Weights of a small GPT-style language model, trained from scratch on English Wikipedia: a variant of SOAP for these matrices.
Each number is 500 + 50 x the weight over its row's rms, rounded and kept within 0 to 999. Layers, rows and columns count from 0. Numbers have three digits each. The size before them is the row's rms in percent of the matrix's.

# up: layer 2 MLP up, 512x128, rms 0.27, rows 462-486, columns 0-127
# down: layer 2 MLP down (transposed), 512x128, rms 0.219, rows 462-485, columns 0-127
up462 094:489480557544426474493487456457419559536525568484430480416467500507425468473502474432408470475514495577458506593510514472553481498544495433537495535419549513554561507506531465533412493443413463428511499538575563473455397559565492498399467504510513504516676459502448537383510544502506464477597591438507448494491526522555441529532579555422499467515498418430547457478523499463533547551563
down462 091:470463438523532490465505523479609519382393481422479468474486510471459535443555466550486499459566539484463508577471471462450503498416489503521572602517502524547463506505407535477545538567408592528531541507534462440618510564606539543476579566451441532547502430558403467529488430452569561514530515606561562557487478545516469554449467536609498553491565492458571481446481463509512511506462
up463 110:606504552524621506573516453548512575459459627432542506530474588423454532549479497529598522504454516544501516384475510506523586436447402504468495470472586503519594435627538543531494477551522547512474518476545481491334517540539422509442510527499475463502504474483455529424479448535442493496552428414493515545519626462520489466531491547457499537467510460516471492514523537483459491419468
down463 103:468466541504476500548485488425439552470545583364524488519568416552582552493507498530566494449515494545553547527545529491412526572416551428492482482495439579498436473531513436409415484536513586543495549452564532493440498532547382395533504386549568470511492534470542479424522539533486478429490466533552455558578486460566522481511488538412560478549465544566513512544518560512475395461433
up464 095:633507551525476538557455383453561508493463504432482502524418483513434530465447616528493435475525519488429515477506547487515536568392503452488500501437566463578489478480417415515487512496611497484508529563421588485463464479512595482464496455473450433486532419502420502455472476565566386535497521536503524501500492493494510528562612520529494502349430430424423520455515531485532542527487
down464 099:550525487485532407540540527546479410558522489621528490603504511509571500567521474458467515471519433471494471553538563426572486425482518501473457449538508522402465464574492487561490452542464465425397476457575470456395520476505495524508505529529566481495471519515452503444496603597465610588518476491572513483512599620508403538544474557405471535479603521488470424498480480476501538571523
up465 159:542539498424504498504580489571526511543512495449488497494451393475497455565502543563497490501523519591558474467535466522396505553374556428505474571581546422504514552473547481442412507395542546562500499474393459513482584588556483538439528423606506516559486507580460606466461575545442499504508456473502526513529455484468491492572461521457490525487533466526499548457480613498547468527643
down465 110:566517532508505464437444503546558470539367409407431499428529502442469412539512485525490434572511384489481426458489518519551539441521449551495411505560531500454520508557472576432507500448465382508509524533433520580501476485541476579498468552490497526523568519597514400546545431455408603371453501517458532500495479531509552507542466541501437467497471553509447452586541470475454479465566
up466 090:467476618489454453508522445575480513543541512564471524610461478499455443508531524575453535563531588496547359442485463493564455467441507440543424506484540440541522507482532469469546587471473623466382441486498555451555490535407551559467462509533535543498504446557470528464426507498449450573476537482515520474469458569405531505435524472505468482565572419542519573495524568484481636529494
down466 098:441529628527519525507499544464475488413568510490464553508531481587501555541480505506569488455454473535530459489530440538523581565519583457494560431605549538550500430539523496514481578491438457499567486518470445526486472489520429459381564494478503483516545570530460457383502532591510530418531479588502512571425481416469488444486527516472461460481451655548580477547463449553528441390503
up467 116:490428495508580529505518534517456581502541449550519496479511570510522494569440490409452478417484512549544495488494530505505623548436532441463496553515442528497504554497462436397547497575532628444461609489477453477421570530595498557448456503515460507467504577569515464366432502438575488553531519545512554498585522462522435437457543435519470552498523495520572509479624579463484490414504
down467 121:608538463458495586555502414490510553490524442401493528529506466562581551505409488459425510462640570502503517462461543535527539398519508490540528555372547518540547541554489394502532454486550578559568570584534478535530497518518468511546501512486441449558475510481540540503562412506446483538498469498614465486501534373530503514518525489484490538463502390492535493517468501592511422555588
up468 120:484464663558496579453433451460369478470488532501475421478446492497407542516537526549485454555538446538462480467545492445491463437539484484493370499514582494507443521507478481475519468557617477442527464529623411494492582407480492460510549528429558492489586495504511457473465629539510480420464474503517519439450498537493488500548534509511533478462473543477505506435487492391363523473514
down468 099:474595492502534527489583563519485467432436554521556545503470510452494464491519462543545466514564465428498533502527568457474575568550567500467485492496501405587538474435497542407567494498474517559454474457466504517415582558417478470559504411428389487408522511421442471493453574471478542538529573431481489455570409532422496504541534429538462566441422521537502579451489547526491481647487
up469 104:563556458498510482482497522482587444470388529474533462471523481497414573532562470499467499496549503459408474510562439560425494429554549463516537535567446477564503520511557521501524509482442552443477508542506594475472544473484536552503491460482348578542491494488517541495541542295410553539551492485551556468445543548499592459456514606445436536518563576491431452467484512542537562523537
down469 110:557548413533503574510599385445517414573491582522481476563459499520580522480447523597554480467527463507570526532529529475508440492484465541567486470512500446481514530557403459462547516420499422539512547500496498563497413477552506495551471438531515489512347489501434582447483468504559477520490432494469352482497524517523451465498467396541475530423453365551547499493521455536446485561444
up470 101:493447517562511537493517553385470489555492446466497496448408463446516456523565485472502534513516442494486446560434487488422610517489427543451425517558495471531571392538501477502475599443468479467527561517500534496456454494507541427554481544487482516471500481510421451344555509437526456537409422582557495477512606459519530475468417583470506575481491483570527509548603498372428527534528
down470 102:492476503628552560643478510548501596486495525592421416543424582560469487524493474523550461470492536492463539509568519490459504486552424515478563593449514531515543546480575479455448511515443514515466524525495531497518570459574493460499544520510467523512562564503568587400507492435618616500554497446508587539493563542542502496598584525577541562512566532451521521536572538416478496499501
up471 089:497469567484534436469525526505535568394553481462437544531506486503478476544572539505494519452557427454498516433516541478553490425561511513432574494485529518517508574507414512447547535567574535528530570409561389482429457459440495476494436476482497464513556558578528577414458544504586479534497464518522468520619560450496525494470510542450418446478453385434402575454433484527557594436435
down471 088:553549468433573459502445478470540549493522492526482520386546462430569445475633507410520454490463574537523510383422537526542507430478499492549445508552496493503471544408352528586511483421555518551541470492538480507468441540559522500520502503541471524504564571450520556597524513562431443505558484557409410431460467474483457440504475439470541480509458481527618523503523451586478494525430
up472 119:478504481521496432517425498432531515570577470584487555471506469529516486532493468428485531386467429517482495515515499511543501542450359422469507420513548576569499440469544569543460500534530496479441480533483545555594519395410546470500464422561531578479514442440544471440454524537511494460536565434565547508528471508479457484463435519601485442524420446542343454436508486536575549555442
down472 109:511414510601546513494519504498485433516522423581533475502508585549446451443498488391452535526542521505451626616422440452530440437504482553491404529553606382559591516449411486547416473505496447534512429522448437490488449541480455452479505455531481504467493505431491455542494459396530461520524500519531395512391475523548527567501432565499456537489460523514487522485485465484513559460419
up473 100:544531521452451488422530471473370520480478533632448577469409478525475451548499556479487445454512588505525444543515382442533558446443452448513556549476489547518565433481550553525573411506516427429559507553626509512463502486527538514421481480508533492495480471551514555475469514413521519444542490601486545500460499557451450508491542458468475565450624596482558454510568552415508535498462
down473 116:461504513486536475549520460559450447477469522484445508549470500538498538527416505466479533395535605503426451468506591485483481442520445466456566598459466565582467553418496483450433429524444506448436491529532557512586415533500551531469510539470415506539526490609449481416517487349535530458512469521508459462508616524544530557481522560537372528561492561447483416483461551429465463457454
up474 078:446576491452471432500459475550411568473517492512540501485546474485465470455631443541487514437475535528592549542488458542566528407478454531501543478518478486486475544442541594467464508542518549505478532489574474466533496426593538523404468520490513538589536534495422473422544437560521444486495508465473506521564446566519432486385562527499475489620482424548453589398449542612419548490570
down474 107:475469507480520487494520473499584462482554547510539521541513525424573524469491577495535522510473462495406549526530604432417506529505440468466546509443547452564559522574492517457530591504483509531580455465537423455470557496376443496506517480508447472557493374417602526477512601539430495566522444444525550482557522506475469524487543516498460445505495578464515403580571409513623599529421
up475 093:500574565548513562563520552457532504503442533485471530508482533408449485503548607526444524531449445559498513564594508552544452442538455450551437623490582535526518493577464460475465452466566503544505552512470439532535444546491498539582486482473560449579446454453415468457461529502486569555447537542467547462531513546538476432563613466363464462507597500533447393538566530423530516461463
down475 103:521531388485512560483573485495467460500452476504566515370462586513482497545503507555597480550536594506559462491425481549533471474534520482523442526388516480491577512536507527506511501491514498525545486524553526433424501575535542470501467481510415602447633442486553498489582539620469437515507576434556568455525466483523511473561491459422575580444414453544521452460511424413571523502544
up476 117:498419526435577456461453505427446496452517522487501586524571348604512529633516495508544460473454448474619481555503540617470505454430511506508523496465516497454486441577574634540535552534483461476538466451496497557470487474545496430539489469425462555524562480462498414544503476438500474460428579544509532449558535527477526483429550612476499542558523517482500427477502431449566518497459
down476 109:453509552458484452542511479484414532453487522473413517480548418545488538505440405446579462470453567610465533498454460450530505483513566491483477474537395555496489368549513557494531440417525436536546437449478473535491571472453437509517530496577511551492595482516504397576526521527423554486515581515485517490577466542444511462500551542623454560525552507535423522433549485410491461486625
up477 122:590494539582450508547599450525409450469496549519559519561471517557481537565545512534560570495593533476608531574597486539511487528450474544384550504404517464485471548519534522527493525469514462505470538517517441554473449475536566478557569472439453515495523508529539516518480499434573471495498467592501502455571537441538383451439534492352534488555586461461540480519458578557542535414581
down477 118:559523492580579470449604457517524424440481559422518459467548459578503531502534497553452590541590543480571578557452560456528518444591556426492484619538434456572517521436450522472443448497474563475592525470526386590502556455480537468434481504466477482439414517489501501518518483416446530458438514439497473549413490465610519499500438493473506470477515439499489538520476495590534412539477
up478 103:461544569511519484501440434464505580526580465551500440496390479479379556464487498522478537598499541538492550517473512511476527433539411500480592512525364510510559587420497460543496572527475538516399540478518556572499562471521558537574545491419596547505496492518457514458521546476542454465451491455437549560593562482513468670458467494600464473527521506471489482500555515496579527550529
down478 095:446497436510554503524491529459539535495483429560513430512488522512563615437431535594498564532489432498485465509539504555508434450420462408460512527365479533478493418435521520547439542526594474453423489554565473502471479458378415428518491571526542544541505528506543494453510472508538459538363536490462529580572547506474533525527421553482497466498484514565406600484546484465526410560443
up479 119:491509440532574484556470513471605472478490513504490552480527464538484560502500427432486478456473552428448429482540403558447458414488495437498528529551394454501492572457488460460589527456469522486559570488540538446505512490497513473569498415466518525508513422580508442482496422392471561605545474525571566496576464515553548437575483565574510627503546621511519500428509485455597576506535
down479 098:497578472520467514434476508401541631510496498493410454568475457475598535456491519573586454457459496493513605523505433497462536494462468428512415493506537512447509534416483522536476495573473482541485511519508459556554485486572501476449441426468465502509410562535438587544510495514484546526532469515496339463469483490467403572535450543487553450588481434437488467521567457600419532489390
up480 093:538421503410432533422526580462535513442510501507527564564536464529439577472530484444506473553483530454507613477504522487548480484523522476539528418514571527467470473503420536471522510541385517532492588599463430479522457473498531511499418538492415569443525553549446490431456390448440489602526479558497427482596429456400547509560503463470514557364495496513612529565470516512506487460497
down480 098:528548453475444503497529574423538500522570404468457497592503559510439511465412478412521503507462564433504434513465469458512578499541415522507415441524515587435523596390490464572497486491482489531535505557432484494485517615456403560505585554487483413478441529497580441467585458546560391474462530491521506507367463578463421492515519525548500487493562515485444462476495511482482455427547
up481 079:508436448467353447444445539519440519511500643406555426428483519474495508480477536460505514437543510521502497457390554463567462535467500564546534561547431519452445554518557506638484430500483554623511533505515498473530488494499530552543461430474510502522518456541468533468528530465625435409465577489524502463522602472538476487505510555477554576473475531505551449462489477461550519376456
down481 085:517536367444459507437539549526473516485483535526488542535558502428539529531588439482487413556542479556549438529475520533418581492478450655541511524473450521554483472564518468508470552517495517545534489583409520503418491557575515517546527521433492572431493517471437537589420456530476467513509539456525433443610539479485440410468486584481590459471577482455483481522603466597473491434504
up482 089:454553429467539484474464504467589452573555557502534507517549520522577509452493490626543469474467482499466490568520426474379451489493442511453568488542372468454425485513536511490449472463466493580508509527470590543573555510568457533457513419454537518513585468475440602632547459402556462540477408586554491479519532486556533461460489375491578545505502539468496526476519437534472486451463
down482 082:561505461474454478397581573513497498422479526534509380574525534541454554513415451441538468559579437416528507548466588429422430565464552558405424582518498454560468494384493502515457459549571478565501459600400514476498481427591475515608491451524505466441563460497446478458487472520532506547494525475528473446420478442473451498502468517458525462472522470541480463481555493485446525425443
up483 110:516467582528386496579521452406446382397463532543490505416463498549467509552531451550531434543529464486454506416558575343470447578429582448430533510531442508518415459520472466480525558438453484475481542460560580463521495482511524483581542438526522547480596514524412569500522534540484406468477495530532475526475490438515576587412457442505487475426470507518495502543450525483464490493479
down483 087:460423491503540535509475475601521516484533516452510534547480486511444457458481417555557450491602519487464531518489464616459453451496543518531524525460436536541453497493434452555530520489453544500493427420513499497525440529544504532546517460425475431474459479480452539456543404428388487462438535515548454448453468513602469608543456487622590417593494444544547377512526532486621498578477
up484 104:507466607474551501542465537554467611511462407426570567439511508487473478499503437522523443444385511564456548548496504475495559399510400480580446569455497500559473503435580501513519544509535510473531439554399570449516566532500384436506547536512405464546506419510456545498551451481479520548477476496415493567542469523521505416504450509528530508413498523470478492558587538458437438579589
down484 111:481509550541433446532529545516497513500524452553578425462459427522507603557524511504557377486494573479514471499513560496393535521582395498513426539498556576458435412365558592497442585533451407583451580452474408558572479541447609528579514527534498548515573516506564491451480471501477441466468447464496554508457505502525563483486530462473516492509511543448536540480531511465576498479551
up485 118:393499540525475500513524532438552509528580584431511512519534420466440515563505516483575455481498441515557496560581524500486530626502544443485462449430484493463424508540483431491573464559558469531493469467419545428550458521548434489620549471604517519529524503484509452471495518486605507456438625551549466514523482431488496485475500549530652400480524504536465522477554623464508487576492
down485 095:545458525538558599496573539553484529438449553427458466503533523468424454551459418478485450444598501449568503565477497497440510534526481491492442518467471445476536473452487465424429555535495593489471555493388470529503585509519502505527518559524395512421517537556538544528440429455407490382544512443603458502549480432584431528558488520501381516551431516533542567606491536480542485464503
up486 100:386489537481397487422499442459495533504521411454536513508540516516519380423534492568483506430430408510515485504448567465516549552511519428517435530466511540481498507470531548475499432572505388606508536483533498465518437373493422578506524580416479462550490550516492440507501484560558444471484550519446500546415479461550551487430411514485558430466495432595575491492546521567450523578461